{"hidden_act": "swiglu", "norm_eps": 1e-05, "tie_word_embeddings": false, "parallel_block": false, "lr_head": 0.0133, "max_grad_norm": 0.5, "decay_fraction": 1.0, "doc_mask": true, "max_steps": 2386, "dataset": "wikipedia_en"}
Each number is 500 + 25 x the weight over its row's rms, rounded and kept within 0 to 999. Layers, rows and columns count from 0. Numbers have three digits each. The size before them is the row's rms in percent of the matrix's.

# v: layer 5 attention value, 576x384, rms 0.0247, rows 54-63, columns 0-127
# o: layer 5 attention output (transposed), 576x384, rms 0.0305, rows 54-63, columns 0-127
# q: layer 5 attention query, 576x384, rms 0.0246, rows 64-78, columns 0-127
# k: layer 5 attention key, 576x384, rms 0.0247, rows 64-77, columns 0-127
v54 109:517497525468516506496563526483511493507460515492526499524500491472525509479532517488517482453519527542476499562475465522529513525520505496456530452475566518512506479518533545512506491493487486546506509483478520519488462507525481517528510450503486494482531532509489513551489490481498497521513519501461490521474508471478539502516498484529507503501539505509479485558501492496559500493520
o54 107:534499514532530514521478487560452480494505469545530504489491545462496480512485497541472517524500503469504478472511490563477508537469493464534493524481500505505512544496504523470493495478537484529503485516517494511492537480492513497501471492502506460464529520516554481475514483529525491417474467475533516532512554508509437481503503539527503538517504493531479494444508492490465495497479
v55 112:491501469473492486450496445508412496533475506472486494495537497484507517483532490516544493514513491502512504516466475536484481475493480523544449442537505505524527483519516503493538505477508507532513473534495479522495487480505493533490507494491499493516487500475526491472504511520455524509465524443541526536494509522487486526466524492442496506488527497453491508484536539456563467512493
o55 114:499553484453541478463522498479516515529537520549505510523510528503516468479492472459507495434533500518503536535501508466478516451529533508527508549475522469508520526472470533509521521476517495496491530517470442498482482467513466459521504550554511525509513485508475501464564488480493493526529503514490496497506505503484499504482482521518493516509501490522481520517459499491481510497490
v56 102:488492465451525474511521543538509505493492505483509490483480491574500491493486502535518481526452478454475493539479514508535533468497487520489519505489499496544537482465513452539499507519514530488498522564503498471457491493522503523509490500486498506494477493532540549487509520525539519453488495496490436496502517499521498511459517501479525516501537489480536482500479494505486499533545
o56 102:522505516530509514510470526524541500514482517469496526505515477472439490485516501435483533486504487462501490526552495440516462494512457503542478515514462464483478532505502495489507489530511497527486510522510500487523484482490513477504534514498474532519510515484530496495506469471475481540494518548499526529476451512503492534507508543510516470512450438494504493446562498455491503496493
v57 105:503487458499539490514493483509552527493555539534483535487514497490501467544545499479500530485494496481514518511491477493489465519548480499538487544517528507486491526524471491476451534531503489518454467504489519500528486521540532511453493472490504527477479467510493516486486500557513508515486488460522583465528524519490508502494504519525521485452466491518475484523504502504461557472508
o57 109:500518508531495543467523489485523535543473468478489496503521510494501536450499525477515522486486506531487484467481505505516519515474515473504515490477482530497509514513496489514508437486472473485462477454504506495507488464491522530505488480481524516490516526491513504533513472479492496497524476478478511438504486491553503570509509513501524495484519555522511474488491459462515495500493
v58 111:510501549507490474495528500529516491514525485481476494463471487513493512510510490563504506482480498449470509503491490537532474483515452498504523480509504547498496461493530478494505486491527485533482509524457519535509530484465510492517502494560482529500486490529465464483539490513507487487498532458532486531470503524510511497502502481482464510486537525491487516535501501506502498498484
o58 114:503534493544531522560487460456520511509516512499495475529507523478486481480529491470484453492465505536529492487460491473493479485500509546495463485478505493488506511497490527520507473487493525478522515506515459486502439487575448529465485571476544495498482515516516527479518489501498509503538502480491481472486518498502465533501536542503493470491478493454527513511500525502492520508512
v59 106:505525506460488495518496521494527468544545500475497476487515475457494489477520523469505527475529474534509478516539563506486498516485500436460451523455530530475480485478509499495489517525467516489501488512503492458496518458466490473516473522501524517521501499553481509515462500486516477498539476494521541546492536525518517480503483473475475503483493497465499519510497466547504509540502
o59 108:529514448498520446470538523455502483495463489467474479528505520531494536491514462485519510516462548457474535490476496540515480470480497539534495564507541548540496496464488500499489504518542485535518514492516512528483509506541493545456537467492524521556519510478520471529517498544482493522507502503510502484516530487511520487446518523496471538489496527509473476515507531499511515529514
v60 105:547497533492511469537510566486458517518552456522506480517429501460509492509491517537492475477517487540493477520518492509498490496493481507489489514537482496508505510478498543473488548522495446524483489505512492516496463496459516506465493512461490529494465524508523526485454527541533502535501465517536519507477463501472537464523478522477463510498513492482504497503495503481505509447518
o60 106:472534488513530496514467472525514467514475520486491484482511530560506507486453471510526492509506491503494488472476476503518483488476520497497520494475502545526510456495515526523526483494490530485513503475506521480480516508495490507525477490514470521501484459513469532505563502508525519474449486494529477495533518496493449480481504508529513490489504500534450505453489488478508474544514
v61 101:481515497515462500464537484538465538495473466478541512495507532457543526536453536526503503507506492496495531500474487493487475516508528489495499480473501530440515516544454472475484470478510466502515499521501540525494522528569490493520539508481529514481555514539535500496530501544517542482500543500525500514514524490506490510513515453477490474472471515494489471505514546492481496483472
o61 107:527470526529506549587493491453516492457465503500474466530557527492523467516488521504430532473454472533499472527500487458514531464515501461520536470521510471511505495462529513548513472512534496531463497491529489490498482467475469506517508549529448466421478531513458487492489470484520498501501502489497485495512507497484540471504491502515560490462470529511515506496514483502555518502491
v62 100:498463520539488464501451501466496467480511498528497487516446502493490520481517503511543512524516481494522440449526523463516485495455479514509512516493466508530489481536492470483518495482515500478527462508484445505533480469504509458518509522503500480474513491497524513484501507489562496500479521455496538455488525500522447534480505516483513497489530484468470459448498488498488510479508
o62 103:523510530446543500485505483493503453480508540503480526517515483498450518493448471453465506463512485458502492530531509477449507488471526480501486436539497477493525495496497459526459532507499517493517531475521485500419483532525530535482498467495521506540455513492493489502499477508460492508484452528527520482484487482526508497494495506514495516491526544505491491524469457502536495517511
v63 095:452544503491465547485502486472538500498518465526494501494524522466503458514524535516487510499485551532522522505498495485520473466549495499535541490514547439534522510513504529495487487498538547515509523483518477496447444493520496509524477453477498510477513503481526500471534505459474513525519501489461477509508562504486548487510475506483464534530493463495496523486522543464498551509503
o63 102:477458528510503482464514470507518500491470518494500496541511506509495548481500491468476519514511495548526492540482506515482482539503510463470538512530484535501477487499485461520527498492509476468502490548512517509521504481537474472482519467496480531469526499461538511512496506511496487487466542524559513527510492526494477501457528503483514557494506486518564501486481483474469471497499
q64 085:523498530495517515494509489468493489478521457519475483494474480497453446524486490497495500557491505499494481556496527510456520511496471508523506516550538504494472480449543452496503524502486499487464504504484504464483535500495483503548510507512487529490499477482531477537485518509499546503540509491507501488542518467498505521518523483540502503491469519507532502497523491489473503554501
k64 079:492474481532531505511498495489508505519531533489535529465505517539517490478475492484493460493502536484460489505524512471533470492491429516557485470532469499481507492508486482509513492497495545518538493498522524529511500501551504533532466512504460485463487459510500503488520516528488532535495495535510558541470490484435507513511488496518472462521457499459522538494457522502530496492487
q65 083:524524518481451480491489491529541484496477522440538481510533470533489506514519511462515489489485521495459543497471510487492507500487507525474511492502485488498538461508488518528541463520500494472496483530518516511501457463459487504476515535480496456497531565516514503465467520470479426504494502492497477507483518496490505523491554486493496507523500493500541568468479492460510510503485
k65 077:487511496453537551506428498480507484491483432524510492520490494504481489489485496492487536476520472529520490526516469525513533499500486458462464494487518531499509503476530525498488500511488530442485513494532510479508501533505470483525511472499544503499532496509476472525482466489492502508505491537462477515475508495486495533509551503520506497515527493507470456539504499543496526502509
q66 081:474521486464512480470508497503526529501471519445512527521539484486484487457525501461521500485480484474492510491561467498492497498493475555500518528496489445503464558529540507467500479473481515506538538510522524480546486499491483465529488550549472519481479486549508483504551467484475498456539511520467545522501445501519484529496486504459541492538502520513499508491527515525513502520512
k66 080:505502511506557520495513484550484519498493498533500482491467465470480441513456463532503480532516510509543512493466503482533504488514483542449484471432520504487496459458519481551546490485478515474492519520493438487494522535512494501448512459501497561512483484463494503551489466481494517508522489502511530488458493517529485458523518499527510499503527460512481514484486494505502476490518
q67 088:499515492505483483521474438499471492521468465511507508521477499478507524528489466492494520487510534530513517501502497522456468487512507468507471515522490513484490467502515532489511496503528478463516509512519476513519522426513482533475504544478508491502473523466470536473512517504495482510496514499522494510553525471464484489510441481463534531507501517514532512519459497514568515493525
k67 088:507510490505513473492525539545519481507500486510500441475470492495520524457478487536446508511500464501504536509474472505497510494514478526500501524519466492525498504505481466490493545513521475503517506493504499484510430443519512473538516469560474463511487472545515513518508496483469482510498499561506479466506519500459473480551482528509509527504483504483522509499564538497513511460512
q68 087:504503474487544491459480508534436500519519494549535508500530508498482485540491520490505503525490539583548520504516507525482524470504493489501474488532501483479483504523458535485469488507526478462488482520524527494462511483496510505555466483476536469489481532464477506486453522511484469494472543458492510495497532483465477514497496523519518512511468503479488495530515500504495517498566
k68 091:479491481528445486464547494488469488474512509486502482449520497494521467455553527520481480453500513504474494478487487546499508516528510531525468514521489486502509523531520485520542552499484484534467479515516505542474459463523529502499506503501482480521532497477444524485514518501496509479511478520513522487541496494549534515496458510511511542496495528529530505486484507462496532505487
q69 093:537534484486463488504455498514508496452476499514495514493503511476545511486471502506492505477515485473475483519515451520468472529470494496510497477520461508528500516542512526448552508506495482516517518506482501475512491472537532469479514482513474488466511458513554496543475505537519541464525480526507498494529508474458516498458503494445478465492504492530496506490494482502489501521501
k69 095:497504454465533526502505515493461527560463453489511500515539484522506565496542502524501486465421478480499494477475557509537492524490498464484513480516498487546487503491535469515477494504463526498485458495489520523499484523510494529521487525568513474485521505534508553494515494491494496513481509427489476469476471480520491532506525515516509531499436514503455483518512500500510489522464
q70 094:486493481492508496508505495547546500476463503547524495478479451486494505540451471525465540520547506483534548537512543488514480500478513473524502506523485477528536493487539491506549504540457465510520483523530521485515495501508502528499512485498505505503552516487492495456498527504475490522537533475543532521523542468466516517496504497469562521516526525509516526502474517507514506517471
k70 092:496518500506467518506511496511461487532532503472478539523481489521535493460498503493511502470513465550524518481499520560494487494532499494473494508524503479536444519511511515494502540515520471527512534511550461492497492509506479531532520447475502519521474537503460493504451490484487531516488476495545476473471505527514468477530500505475547549469540479514468519539517495509495530503502
q71 096:513500493503517530481464515485472491530471530453476520486503488509535518488536529510502491519552517465507461473490496555485494510492486516490488500495470458499514493463507517490490475501482481512520513490503463512504463491516540486525485488488488480514473493529496524475536445434448513472507496523471483487502493549477507524466511473499451528524544504483487513476441538516481542496483
k71 091:504525505491514473523479530507513500514491482509482491519474503521498494483476502448521551499477464538513506476510476502511525505515427519510514490511503527508536526518477531528485437489463504466483505502467524499520485507477516459500493512526499537529515477509557497459539526477497486479514503485463511519484446448488521517536485492518527495523521511542494508521470488527503482491501
q72 103:509481495511532486475526488447529511504524504485498491514506483500469509532499481476482513461518501482498464477500518492490459499527456541485527512534483559507482525475493516503503472451466544515490507470464512513504507465493471458490474531491496523530491476505442495456473539520514495519495522489484506509538516454500490483480519486520513517525491523504469479505518454489495498468514
k72 095:455491478497507504432481503466541489495518480488506534462507467495502475486467508547456495510560491506482506523507524475496529471498464503491488493497466532477471458500488478488498435463529496479495524534514495516498529483453453493520452476485561505511551486500502457526502500483498512491499506478514524462544512498539473491499505513502494525496517536503539510429471504501469548451523
q73 089:492502485485532464501500470487486467487490477515495510486506496509478473481510527507487550495520503532496477518484477482504519472485486482522518474522475512494476466501497470497479497523455481484486506500558478496468464507490535488533448465499454513438533526485490484516521518534512542492535484488544532507567523520494532510496515535509508532476502533502522502485502493505525554483483
k73 092:504508471494448515499463506484477499460487463528498475466523508525464546522497490543515469521506496475487522524472495508489476482577496507508507478535474485495497545518505522478524518535498489526520534497502480531441506437512526496522534519524500517489515482504450514533504519531501477494486538516472491466511487495497519494477479506500478502503457525507499470490528526461469479485521
q74 100:481482524477477488517534463485511498494553485502510496496560513506508521480486511494504500573477521493453507495524519515464480494533519477508527510458494544511459495498502461472494505489480512502551518490484553516501512456485457477493509472504460555502523482538495499476502536506495526482525489491490515507517497508536510483512513504499492465509529479531546481472495542503462466476523
k74 101:460484491514466444483510485516531478485484477537523523494516517502472515535474498529492477533496516548472513534493504486503501456488521522529471518476499490517490471542538527522444486478513503536502496432500484494456510460544542493494494539503485454527530522526516541531523542554458523487471495498461495507481452498474501502516489477499471465537503477561476496463510513504494467455501
q75 107:472474515498496498518508509516531522517491475534466502531497489510472492503500493494484527524513477512485470507461540534482456456519496522545495473512496522508538499494514497470496516492504496506495496481507501523477487503532498520506504468501527501503485508498519523482473533501521513506510475476533464494516496489440505475477481511463528500485466557475470484514455500515507510556503
k75 112:464469478499528468493491501516465526492518536515499526553529452503466453489501449509486515462498479446489521513465492471483474508520492512530498488506514509482455513523464434482469499523537452509540492484552482534499549490503497488516507503524457516532508530473470496539454518476478524488528458524527552495500508495507511504482523479498506500521514506467498518466520492495538506515549
q76 108:441467469508461485465493498509513462471499525494481528497484528478476484538539539505538492482491463541510503548478491515507479490494495515472506512482454533549522496507483486499490492496487454485464510459513511503489482506467511504493486498492492528498530461554505511510531522539537528501504509442479536533484509522469494522542495486495488521541510528521505534473512443532521499505513
k76 110:507505494505524523472497473494546507509537496448416520502515460496487478496473488527504518473484481499504539507489501467551511521488451502481493490505555538533508495521515464462503498500515493506506529501517501552512478492504513486471492509511477504491571469499541475535515477485498450468538547508483474497555486529518495499542514505500512496515474506497551497495513502525429500516534
q77 093:519531529423499479483468478495486535528503462465515464461498470487517512520453461533470541499503460511485508504515518526509496507476505511533513516475465517435525444475495505506527517521534501494542480502507519529505506496508503494523494491504486492489500508500528499491500515495468503552520494496494446495530496494477496478515515499518527497493513482469510522513434486515503551493496
k77 088:532494485510498510461475520506464485489477535477517492471491523506520489579514478543459497499486488519482527501474508527490510530436500546511493523511482528454526534498447515458525542549504484510495459505494514492486526488563492503516482517451488529517491471531509507481483505515521524527528494511527550530483518490474526485478462513495528485510506520534512505495481517520457520532463
q78 100:532494483471476503548490491505497482497548499530549498459498508483503558471481476427474531534541535522509517493492521547517514523491518515484546519506511513472487494555502492502511489530539489499470520539491473530541537482525439503529501466484510497524463484516523536523507513497490508559489509496497496523535538527495479520463511500489474502530495468511469526495494516526520548502495